{"n_layer": 25, "activation": "gelu", "norm_place": "pre", "positions": "rope", "lr": 0.00174, "beta2": 0.99, "weight_decay": 0.11, "steps": 11469}
Each number is 128 + 32 x the weight over its row's rms, rounded and kept within 0 to 255. Layers, rows and columns count from 0. Numbers have three digits each. The size before them is the row's rms in percent of the matrix's.

# layer 3 MLP down (transposed), 512x128, rms 0.0866, rows 393-511, columns 32-63
095:119116115114098128114080162125101154121142145146126109137141115089207098164125170235105138150137
121:128113114092145067119157172127123154098190127126165098163096135164174137132113108194118111022112
091:126065106133136099114104099160182100131157102114134160137087111135184108121109124145101105145179
091:149140161143122136148096156124146116102114154157114097141180134162126063124062161116168124168144
096:063147132074151164136204118111132129153096121126131133154248054141123112184062119077118122133107
093:172107127163056212106106092098164090152140126149118104146146245120092142142133201112122137134065
094:190167138148129166152126144116177084086117127154092132148113255130125131139138191104116116136003
091:154131123109102144157117126114153069166107172098109117108115255088126093127084197134128137154038
077:075198143086066125126133149154147107123141139100144175092160127116108109153078081170137137166154
074:122095109124077100136120130124165071145080166100145166181090246121148168139131141159113130135129
079:063166159136079145131075128176143036135076085188148160150116164117083138148060139157058152174132
107:156064092133095088076107142077158099113101091098135110146174111129131180122101130170119119149119
098:168135122128113121143116118126169069142124170112095105112138255109155102116134177112113144117016
094:125128096162159120114088116132134153121180123139097168120139077096155122113197155175136131120167
103:181157114136088156115141124118151074158120133161110107118167255106125145145148182122106122138050
080:119095092139147078171101068105047125134092152124122124141169135153124225121118181155121132191159
088:142088096094127121129109118159082105127062126147123169127154231148142165151140163113118157145049
090:125149165164149111151110165096163149130160117154151124124146162109085097110111144205149121142149
114:112134121131131126131118090178122161152110149127120128118109107142161067184139124154153145076131
079:196117131147104138103136105097128075148100119104108112095172249154156149153113205141095097117026
096:124121104129109146135158075165093114139110098115143116100111144142160093143148136113167099188061
131:082113082129143113172128106126134158112106165157097169136129018132101144123160078087154125148165
095:134125144143083155162126150139053136081200121084183081080119070119127135106135090126137111141161
088:157143105152124145176187133128136101127101118131125176099141082116076102135182128117091086143143
093:125168130177141120156113154122113138063139137133108133154150116147155110102100190122164115146205
078:160105144050129122117087117170084131140105127149159088141136206097123168123146135150177105154186
051:124112157129151083106079161127166103181153125094130076153182136126051112158117137118081163110130
090:083115091124134132138112130147138138143162117170109115162146192101136133173163063181110094095122
093:090162065115161152163147132060091158146114147070146159174116134119107065130107213096059166157175
150:215161130090088103065148122168117123072106127181138095135126189088108141123123155165177151131061
101:155149104132093149133147115131152059140115156145118084151122255130127176095142163114122108138032
102:206149096118111118143095115135106156129093099147152173081106147057102121090185158130066184113138
149:129201129066062120088157093142156112086095103193149118148125200147110146156137171135153106118086
075:150085191125159082120116109127090130170135154094140117090110100185129132149146073113148183106176
081:172116099137106108117101103097168078167129155108100153148117249124118151148150166105124143130009
114:117065116129166166145108085145063176084128135112102088054136135130163147186102154128142155130103
090:130119129158142107098100156182190181103114069179097143139135183134121102151162139094113126096157
092:172140083132070115133139131115139123152177164136124100143111055111121135115105092141154194092096
109:247148096104065163111117111136170110118103107180142112149126255112114135142115148139139127129045
095:195148141130114125149122108112168062147106152103116108135121255117150108126117189120114117121049
075:122066127160089145147103124115165100108101170104125098166052183129161124177186115147105103158102
093:170131141139073141125089098115153082165129133104130114176089232130091149108178177105098105154064
076:160144136150100109107088140110111080110133118150154119152127237107146146124153175124104118133071
103:179113113132097144150158126121160089143100127137133117151136255133141150161140174128116171099017
107:196140131101102151115120112143172072134101136155123100142144255108124158120167176106127142126032
092:184149116120075136126151127121186048133111140137072091134118255132129132113148155124126154131060
093:180126136145103157119121098144160065167110142115108097114140255094129114132126194146113128117025
087:150134087098056073138103127108124109170073137109120181166147255123132123173152129111134160137067
105:209128104114120136141118136149123139094130115122125140068070194087119075126134187137090134138086
103:185126125154078155119118094110180108149102167141111115146130255092154107135125168123104154121038
088:153119157145144054099159146120169155104116102175164189204119155104085142152154150107105135140107
091:137112114131110098127120088105161127153119132134098144139149255154131139153153134124110104156041
108:205158133144081162093133114138133107139103124171124136143132255117103156121114162122157136114057
073:129140115180158151185101126129102111102153188126205112136166140098156059128122156137153159118184
096:161136128109124039168095121156108069128198141049168070157091129150138206120137151085123142160136
101:165154087203133141073159142148119148060145127138096127123144144115169067131149122115153132098167
110:150136132125077196111131107158161101112108179140136116139132204069111057119107212120145129107048
097:184126116164124144119136114133152089128080125145122113150148255093148130140114169126140140110048
082:149116162129103168093100137165086104173095128116117175112169158147154116126193167174146089204121
094:174115078141103130124136096132171102133088158131139085122136255080140152111157163111137128136042
069:174117147081107087160046129120100172109132137131136031136134129148095106135087103179112113165163
098:176122103133102137141110112102186067123127163097085091128146255126177098116125177126093132114017
099:153087114157067084116095178128160102185108156046129049179145175108147090143156166154076099219093
083:140166107117109098166110155075085086144189119094149129086096143099133118154169156128138108146185
109:192117101146089136131097104095133118164089149112147105171143255119143118145123153152097156139055
121:171145103102075151113126101142171089126097161157147109161146255115131129113144184105154135095053
098:139140114097122156133087110111153141143093130117158098139145126116130122081147168143088087153087
100:169096125132102157168129116099170086122090125148140125139133255104127155160159191130119149127005
098:159128138126067158137150119153175109134078127163083151122148255122152144142130206135120131128043
104:175144138153090145104102120103173083167114149123110106133163255114131126125148180149122144126008
094:172140136120103141135120120100188064147121162114098097117131255099146116126148186147105132125008
099:194127135140116162112116089115159080163118144129121110111155255103148116164121194154108138118016
101:146112104155151092124138098152088110099231085114139151186170111131120110143159073174165113181093
118:188132138132126165161154095133175123129103099186138074108090215133056159166137160178121140171075
107:178125138152060155118115102118149088197141116129116092170128197127048144127161168117130138151092
095:197155114127088137130121099125134102126121157154111111139121255122116128150172150142144102139042
109:140116109089147163154095100153133093109090171150121112126082250149085130129124204182141133114048
111:191114123125128128150122105148132131089138096104131137101161227134134139171113165146148073179085
112:130135130128037148124145119154141128112102107171138122143089255135120097152124193145114120116095
110:158146044151158079133142210038145164148122143116125156125092135120136100134148157160110099185161
094:190130120135090166127144126116151107145105159120116089120123255106155097120135191122122141136025
102:140130121125131158120112104105172092139123147131132131127131255118154095127128179152104142096050
097:176119106146112172131128102129191062136090140141105100120132255105137156137123183127125124123031
088:147111123137096136112092131142143096185106151147130095152123255133128152180156158097128159153064
091:222142111103094127120096142165180131184158063152084100115075134139109133132184105103114070188147
108:134103135112097195153133139136163125090109138166148133116148255124094110167115191158139168138038
090:160111156110090176152142134138168080102102132152146112105128255128099140169146195142131119153044
115:146123099122109144134138090130145139163125166160145141169119230147130096129095166144118173126068
078:156144096137092125127128105116161080201103129122121117127116238065110123153160183118146103148035
103:157095110121116186149114091125140107126124140147115127125102255137120111156118181155116172162018
104:145156109117114173152134091107174104113119126143104101116104255104140132126155192129133146131030
091:110168188098133082183112156082160120156184100108129056112126152104104175137160130084131129190127
100:219124139147092148105106124130143076148106143150119091142143255090132102142126186128145160113014
071:149134122090060093139169121116156080171185177077098047114130082105139093141127142097127081110154
097:139133125078098155088103096138134211114141171153160146121097156066108121150120094155163121140062
082:186149146111118074099100102149157115122143157076148106085118118158078107092139142106106105138145
106:158158105112115159128148094157136110148119131132113118124094255122140124154147190131121146155008
107:157147087130084158106143123134154096132116151186117115131157255103124136107141171112140126135063
086:128115137138091147113097131070131094175084176116152163127178216133085118166103150104108123151056
092:138078134133125133087133196110148192097170174167137160116163136138106156155111111122095143100071
095:102132136093141163095166070126105147108136125076115120095115147162162107144146087097134080220086
095:021096139120174181127122132103103142089151091091174148141150073116130125153132030097130126158149
113:123033126134207140141110102134135116117134142105082133119150000107132127126125107070128098138171
100:171126115125085100123152069139106140063094129132149143157056145136135139119155074132123088061137
095:189121122140078161112099120098128105147131163145127107154127255110152102149159152138120150143037
088:156066123078057147155154137138104083148093131128140151153144231119115155182165118177080117150082
088:143101065109163176166138162089101148070120122175136080135093070113106084191156084141096097145150
124:139161143098077129166103124143133112110098154203145117151121201091105082127110172110127140111041
095:170128114143112089123123129089142068163109146096116108078159244093161139148137177143115133147052
143:086073106125168123169108133118165143107138164136104143130158000137117166118157113091160082131186
096:146132111120100170122121108121169091163109136132097108138129255132146171133146161106139120144030
106:174142130152066145098114134103178073141128148117107095127167245112127148126155148111122137162042
098:082119195118154114147123153152150103121107136179104156119158101171175118151146118064174084177179
099:167121123148119141132137116123163057137101135123129088126133255122144126142136173125123141125028
097:152087076157106115098131188107117141135097176129150155128154116113079121086107118163138167141125
134:194165122108090145062151128164113142079137137188117091145133222110107150113146148146162154086078
063:105152122115136119152106118119131126125075121098111132121114137162153133116129175207135044182118
098:172106118147105157123133105125159061148105142129124093133157255106146126132102194143111139123040
078:175111080144124139101109115088143078151119133098112077149120201157141137116123100127163107148096
# layer 3 MLP up, 512x128, rms 0.126, rows 394-511, columns 32-63
114:140125065156028068104081129138186125143156113145142141127099151137134080088122163155105130097083
107:129156066144119141127106148093148095186104128096135141153140143173157151134193091132120135121109
094:177166161195109129137128092101169112118102122146126151165161156164110060095109144132182166139108
104:097124052121111067116133125123118100153167165111157144159129123187123163075192123123147094170127
091:187132077207095118111088126108146091169138173118122124167132173104099064095139112133128146137058
099:174148088170095083113110100114169061161127150104130111170115206124164161108155122128137153118062
085:170124104163082091149119118126140096189146153094127082135102202105115102091100139154138139155065
098:138159108146084138122153087088175103149186173121128166093101140106128191126142110121170152127090
102:143135117159115141131115080083163065178128162078138125155096212099116119072132149156167111125060
115:138156115167094176160128143122220125162120138125096139154107140114128088131123153134159093130114
113:151160141127099119170104115078158081181078160130093154114113135127099155118183078137112095125085
086:179144115199092092148096113133144067174127156092106072132112198133144110091127131127147124135071
113:124130085132108154131064064123127094159169190148156091133118115149143098093180117098140102104097
089:170130107178089129128108134108151066162109160101106069120150165117165137116152116110130123120043
108:156127111150098114162142107076171119137154158085100117112130178128129110126123111157148186116122
104:159143129170106118131077093118174047184114133090097113150125186138138136098135132138119133139070
104:106131190102090130160063071116159096121173157141153160154138153136099139123156145188150076134105
101:150096072128122155102113096156135141137145186111072101156094142141163087137162117090141133065104
096:166141115182073096141115108132150037189135178113115085141144212125119123084119133157154140141043
088:152128094111105100148157099146143091182113143087137074102112157103128130103141156103178134169072
114:159136073108121159160133120094162112177115167112099146122167155134116106122190117094137070131095
077:158118108135043173162131103134098121101196144116134111127138121109143128123171101115164131151123
086:146171085144163171160073121114117097130079123159116151137134142147084174153166083088184081116079
095:151177095185148136154131106117140128083135142158077167175153149175128092064121151127201154136146
095:166119110146102131093117081187116097102092161098098080124125144112127126101124119097170103137101
088:126158107176110127137130112143194087183134182115103102131147198161140076131152124105173127105050
083:131139090149097110107097139093150112161178133102111173177180185139113124139189109165117129112078
109:090169098130130145159102060137176082134120165113140136109078141168146156127119119113148120111100
120:137107080196119130153097079102145103152121186112114112148109137135153108099105156112144131124075
094:187126106138106152137103111124154077166126149107104072157144165121155104084150131118131141134069
110:134141094107108115169077050128114096158108168081151102117114146150164106124169137148126109084091
116:156200120179107169135130099122155079112107167132139100188147160132128117108097135097154121119074
112:143154115207158135133052078145148119137090126110071203146080121135137162118139118121126109133116
092:176144101183085088126082098071194084193119163106104093151148205148152146091126112137123140128079
108:122095166128084124113107125104148083129112160103073110098120182124127158104119135131158145129081
095:184112089174110094088131113136123114085137131132095091136106167081125120114150070108150152115090
107:140150113177110135121107150078167056163111192126052162120150173125142135154174138138133116129071
098:161126094189111130132104117130168087156117154107113124139109161133131110110159152158150136113063
086:160137126191131097112124100125159096179138126082116087136081206127156105105146136150126124141066
099:122125113178101099112061089132147090156133157086158074169087166118130105100174180154141131119075
091:198109104200110091121077122102143093160146172097126059168111187112104094063134117159122139145074
100:167161122140086118129077087137162044157141185111120081153113193105134143092144143144166127126072
093:176126128165090111137095089123182088176094147107137077144114173136125127108133144132155140113068
092:152146118191089127133121107118174066144119148119105088157149182131141140103140146128155139123063
089:173147133163082098140132109127174068156106126085092082140099202145126121088168123139132123132053
090:164153126182125119129109091140148036184134137093110062128141185113149107091130131146114130126042
107:159165077134104110088122081120176084172118176094120102149127190165147143116173150137128120160039
110:142149107113097154145077100149141108145130159094133086124068160137141138142193125115123124125105
090:177130111191101113128107104096172056153123166101092087143119192134138102089118127140124157129057
107:141128100158083107110101114104129110144107144118110153162094161102088116133148101159102161184094
100:152122111178116074119087116102166063160127145105090076126158190115144123079133131136167134140059
090:142110133171107157162105071109171073182092149117137071142118164130150130107135161132161110132045
108:140153175198123095102163058121125110166083149120165109147151150113081079109120161121193161100113
114:126140108190147149135076063155157100190119147133117111137110145126148101119144120109162124096096
103:160155115195098121093155071112131127076142170128083120145116133075118098100151112130189116069102
100:164163129192095124146113093137170064147105141137126108135095183125095096113095129128181135119062
088:172098123164114116160089109141156071157119147097135041131131188093141101109141132122149131110078
104:148147133195143168145096084123175100175159143127144126149115163131092104113110154119150103090050
094:172119094176101120155121125117150060130112154101135042107172186083125108120122127125163140099081
089:120177112135096158170113086115191109128139184080115083143080156114065109135182139149152112149105
088:189152101187082100143104121115160087159130138097098066125111209140156100114132131141129148108075
105:134136112155068081137135119166125113198095193092157074122130194102145127081115136095174138138110
117:120123117155121104186121101096167074192155161077098072111095158130152134120138169147146142117113
091:163126115163104142119084098088144090180099158075136094144136179116105130098139145157095146132053
095:181119080175100155150119089114166082139123152130134112154157181128120120119130141117158136115062
109:090162147157158139097158126105155089160117125116145125178048152103093102132106177140146152130104
092:157131128188089105122102089107175079150116112122121112141130196125137144113126136146154169108068
094:184128131165078106141141115102160056160131127110095090141114190117133160089127168146131137138034
086:210114141172081132144118112109152098150135157090119085137133213124101113124136149129130130122048
086:213135099178104114124104117123150059157122150093099058132123187121157115092137126158134121135067
087:171132149173114103132108102132156058188125153099111080131134182110147121112129151152146133134041
111:125166109156111139131083110185104086107164136133097113187148134124133116053161106128144105128100
110:148134114169115132136099092108174068145131131118136084142122165122148153102166129144135158144069
099:180128117205081109125084083108139093172124166113134095169121153111085077106139105143163153140076
093:192132091179086133132124108105171068166105177123113113154137163119168128120154132122124146111060
102:181101104151126132158076094147147071185098136111106090155101174126146132094113180154147148110077
111:124109100144045131131062093124144079169082118133079113117125158074101113143137112145146157130089
104:175171121166106166131132103133152061123139147117118111155105174129128112106129146139113120116074
108:129161068154166146116131109170153094115098135133125079136088141140108136082170151102140095124098
089:170129116190086103155129125107156078163126153115099068131105193133145095102135144139133151120067
092:153164114165142117148089120114188066168148143119120073141124180140146117099117164158105143121053
087:204118104172074135144095119118145095164102151110110076137121189108118101116159113142145120139059
097:142156090144113121120094063093151062162120167061121075134114180106138154096156143129162148131066
113:112205086102147088105105063181123100141083151138136087131067134120142130125132120139181101115085
100:162146135155101124131126085147162058143119133160140127150116170144107136111126154126171160127051
095:184114104160087129124123082143149070150117133111158106139103188134139154107157134148143138131050
107:157131104159108121119112094099179081180130167124122058132117175172140101088097140145119143119094
090:139153077160093085134093091109158059194143132096131073138130214124111143103137138131131125147045
094:159107096171105096119095081102136077170137145102133114132132178138146131094141155118130158137068
094:159131106196107114130124107115173066173131124124091086146102179129130142101141142137167151119064
118:122101122147137086163150131109161097158151164098120082123091133140136093090112122138123163128124
085:168140118195081105159108091108154067153116154094131096129136194123127116108148162151151126134037
089:124093121086142158166068130190103119128116105135095126133182142156150155079185148071207108146100
109:161127124170102149148103103112111137109114202169144160137083126093086149131113123113178134143101
100:078148088128108138154093111157111121135088161111137114120107129192119131070194131096155069116131
095:176127058159081128141108102110171065183131127139112090141120178151164156104149155142110129137045
092:194134076162071134149101110121134094148111164119110079144163160103146088098123129102169144103065
093:124152116154121109120111089093152061217123138117140098134150186125102108086138119124124139139042
101:134169153108121130090132152076149149098115135155133152130122143126101142133092125120138144039062
088:089132090128147137106163081129163086146132120076115048116114138159158121092135139127161110168060
106:095100084176139175141082069136142123137142153133147161137081111131172126129153110117173081091120
119:139100095147120138158108136088145105212089146116113149160101119102121116105156136108120155138083
096:158116073110089063132134130169122097108113182101112073166079168121125110117112110172137111075102
091:140161128170082116136094105099164075152129178086119094147146173114131101103153164156134151122060
096:157127099146062177117101065085157049138112138075129101127136164123130129119173130195141122121058
102:118110070113172167117094112104130128165105136165102108113105148196141131148097144139172077106101
107:166174109172107126157112070127172085144125175133126105148123170128135115090105144120138111108060
091:135131137164112069128127113134169075187133150098119079120146194105100120110131141165140145118058
130:140076058148139170180107100068166127174099189116113145137127129150108122118176117097113104172092
087:183128094184109095123126106115159055155117134087103089126146181137120146100160117119171117127042
090:153107135182065119128119124114184093136101177117116087133152214124078110084111115133149124126051
119:121095100170098175101077093070152107153104126143128180112064116116109166108123106152121130148090
087:149137118176115112150117111136155050166118142089136072116110188144134126095147145122139143122060
099:104090079161103116122110144144122132131127173152173112173118146161068098086141105096166106118097
119:142120072227120131142109069108168081138098169101117130141129136151158103104123139131155135130072
109:130181128161104158125083098145178107172114144117151172106102127102129134119184120113106105123111
085:175108119186111132144121111124134056181125135074110092130098208109135109098144141144145151153056
103:147173110137131094139116088127156112134127155089107108119131176116128102159170128139193130142083